From a checkpoint of a small transformer trained on Wikipedia.
Size: 14 layers, 2 heads of 64, MLP 448 GELU, vocabulary 8192.
Architecture: rotary positions, untied embeddings, attention and MLP in parallel.
Each number is 128 + 24 x the weight over the matrix's rms, rounded and kept within 0 to 255. Layers, rows and columns count from 0. Numbers have three digits each.

# layer 10 MLP down, 128x448, rms 0.108, rows 0-48, columns 0-55
128124132119133110122120084142156141141159147093131097126146136107112128183118113105138162083073095131126126097129116123141135181097113110161155124119124083139194070128
134135143169126107160137119147111121130110133141136164127152155147186125119116131166101119158144102123079140108134155113156102133157124139154075101121131141105150086138
165126152117146112143140118130109119133111126126146110155147147137108156111122122164064138128124156110123141156122084114189146098130147122122152117160153166123170173106
105062100129114104117128145168138154144150123100155112123128118147112133150145104140133127141111055098129151143144141133114178140148149094103107122091126122145138115138
164135127114082166060176152100149118123137126105169105146111125155150130154122108119140131100123132118101157130116126140152124135077126164147112119106120145134110121111
096165136139105116103109149167115083137091107131144158136109132137139150103150129136155124140105145110185152139161151160107108143103138130129163134131104107120140155134
161114141154119120156113132118132128139123124120160140157129139095097088116093109105153115146095169105097110108134112137106142093127153140155107141126146102105121128115
122131119109090185135126109154132115156127141147105109132144108143162147125140130134128155114150153083111115123105110143151109113105124094164144128169146196140144122147
132104112115147152115180114145137151146132147117148161128119093127106149141109083105117152103146166173121147161141164144112097127098135121149130054128113173065154099146
121078112136102145115116121122113109102144166143138138114114087164135097105122112164128102122110143100073090090135104097128125144172116127086081142124114129101114110142
147166171130135094133128129133171117109143155108161120124102155133133168093097113133106114082136150106166096126125117128155089116149123139105107121114152127158141085113
148153125138091145159105103132119127124151080101076188128111147081123098140126129130134131123092159138087128120117181146107169126152116092123149154137147151072108125107
116107135118136146162130148108111106106124128112127131159146177130108141101097167130157106116121111150147070097126158141136100154131082114154167130134109113109135122096
139110135091101122119086106097102162116084085130129102111124102166134102076134152069099106105134145176129118118131144145164172092105087095134144128103147132094147172096
073160132122129113141179114148109105114161103132093097118150161133138133151152109124131107173152146159109144096145157139102108157128141118117084170122069130137122148123
133092140133115153141113146111152130157128127156123091143120128126128125160131146102095131138103146115105127084112135145092133088106120124149118112145124101120090088122
098113102096154146117144099089110116103150155099174151133091142127132171113137142147115174168122113147153132119130126138106117097080111123106110169173120115132149149117
074092106098166091126121121141132101148155135147122150129124077113125136127150123136115183130124097112095147145147135164108159122136206134100139134155114122081106130116
173105128093091148122126125123151094105133108122174175110140150120127112133092142128109144117111149123111140068121119130122129170114112130096136158132151123155144115132
135138115113156150138191159122067128142120155118161118136106171132140132151096109124155126100160097122142095130130115121150110128131112163125145061141153136141146098130
128111119100125127110095145110145088113140106138158121132132072111128128127129165136135140141061123129150108141121116110140164135142115086125110140120061130114149102111
084141123177103130126105163155130191084110124133147132150156147125133088113150139115136140057176124148095150143138084120174108168142158137148153101091149147111119133149
123128116124123115103123139135146109125132122103149113113160148095089108109108122107148136135122128141151149114114190092117131154145073155184106150122115146138105109107
107141130160089126155138118123137119133140112136121137126130147082167106112125163096114106144094152124108149155084154150093118127143122110086125113153098120120114107125
067129125111117140117145133132139098122135148119157124124096145110128149139139107105149140110116093114108097146124153118132137136109117165182127160131095169099091067110
104098188110114116114080138142146166117151119126070143117116119086118108139098131136113121187178140099167138126126136138101108119109163140084102166114137112129148098153
150146149179152127109162168100074138135133160148147101136133157129109139127120127083173094150097113131087141151089085140132168147138109156170158128117088165116137108124
134130102133115178117137060152161108131159120163121089096084102107104119131141116107129130141130112165139127129112137095147100103121141112105145141136125109128137123137
171138097145114137098170092138118140137111108113099155090151158129092175152183141198103103110166133129144125155148100123085104142093123158143154127127145104138100121120
142125089144116122106138163106145170134119101129138122116131060143152101083152115130149126101096142119155116089145135136120129100131103162133135131153114118132153115170
085134127159153103126122158172134120152098156121118137119140173145130119130159072118134125129162122172165107168145110142164134147140148097162152154083127075093058112164
106115112145086143129128154127161147113133108129109152150123070127139166130125154145102139111080087122090159114120127127117193106107107123084118148126122129099101134113
093091152132093142126139128148144142135122158109133100096131072110135110126133121114176103098121135136115113135113109121090145119104131131113120135136135121146109133134
128081113116161152120089096126106144133103131142119157115142178099110141089118129103156133128175104143170158115129138123094166129128124128119105116096129168161136129125
133098153183133112116123182131134122136129153139109141137144156117140135113144105182120088162150127145100100120096090136144120156136123141091141147137071081128128115120
142125125109096146136114148108127161133148131112144097137129146125135114124080123113114144170187076107167121120122139104142110132135131133116114161114129143133136134108
164157156117122124153123131127115097104087144127133133134133169089156118144103130105130108108121117145117082123116138126096122114109088110199145068088144123178158112147
139122133131102133127104104104104107114123137149143170147136145120145144120113165153070125101171181137088110101146142116153109138133099140165124145162080110138143109115
074135112118140101128132166172037132154109123172106127132133140154150133115132129154116108135161173149136110136117123156134160145103131119128115104133115086140076153069
177081150111111124143095095115155161130147127120148092136166098103117089129153163123115140120099105108140148106123145135119135142138096119115111171121103140093167118160
121110094097073173103171138133135157134104140170094135137113148146154107097159152109128131157170163147117153095158150144133082105120149123137149115142167117123151097134
146155149103092096137144125112121154105100127143115117118157106104121135125120179129071117093122155128146134115125112116128179132106109111117112142118101143159135108158
148140111107151141120105092121162125136134127145131061129107135111150156146146162117129127189129115165157155110149103105112128078102124136141136085166181166149102148110
090162128116109123138123111163158145171121092113099133150139161138141114133097094147107106094093095105125151140133094169126155136125091136149138105122118144122138125109
104169146141154122109138106125130133112120149071137132100107122128129145119123122133135104114174105141140120139152153120148112110110110107151107183131174198128082075140
110147168128124164141189125124143148120126104121120136117135114131144131172104170111141169124118136111144157111101120165126125137138155129152143172141138135090101144136
166109160115099102101144098125073143118104124103121149119129136143151145109094110064163072136142152155136088123121115135104176116073110093167110151106071113115095158111
088159188148115145171119123139159116123169154133101158150134149107142123162147142135114132152127113096105173163118164139114120153102145132093106115123133134109119130147
163139117164110108155152143165145102115116158117126126132135106131152122142115091108117106175119130073103112168128107117133131099159153128141132137135138163144122141148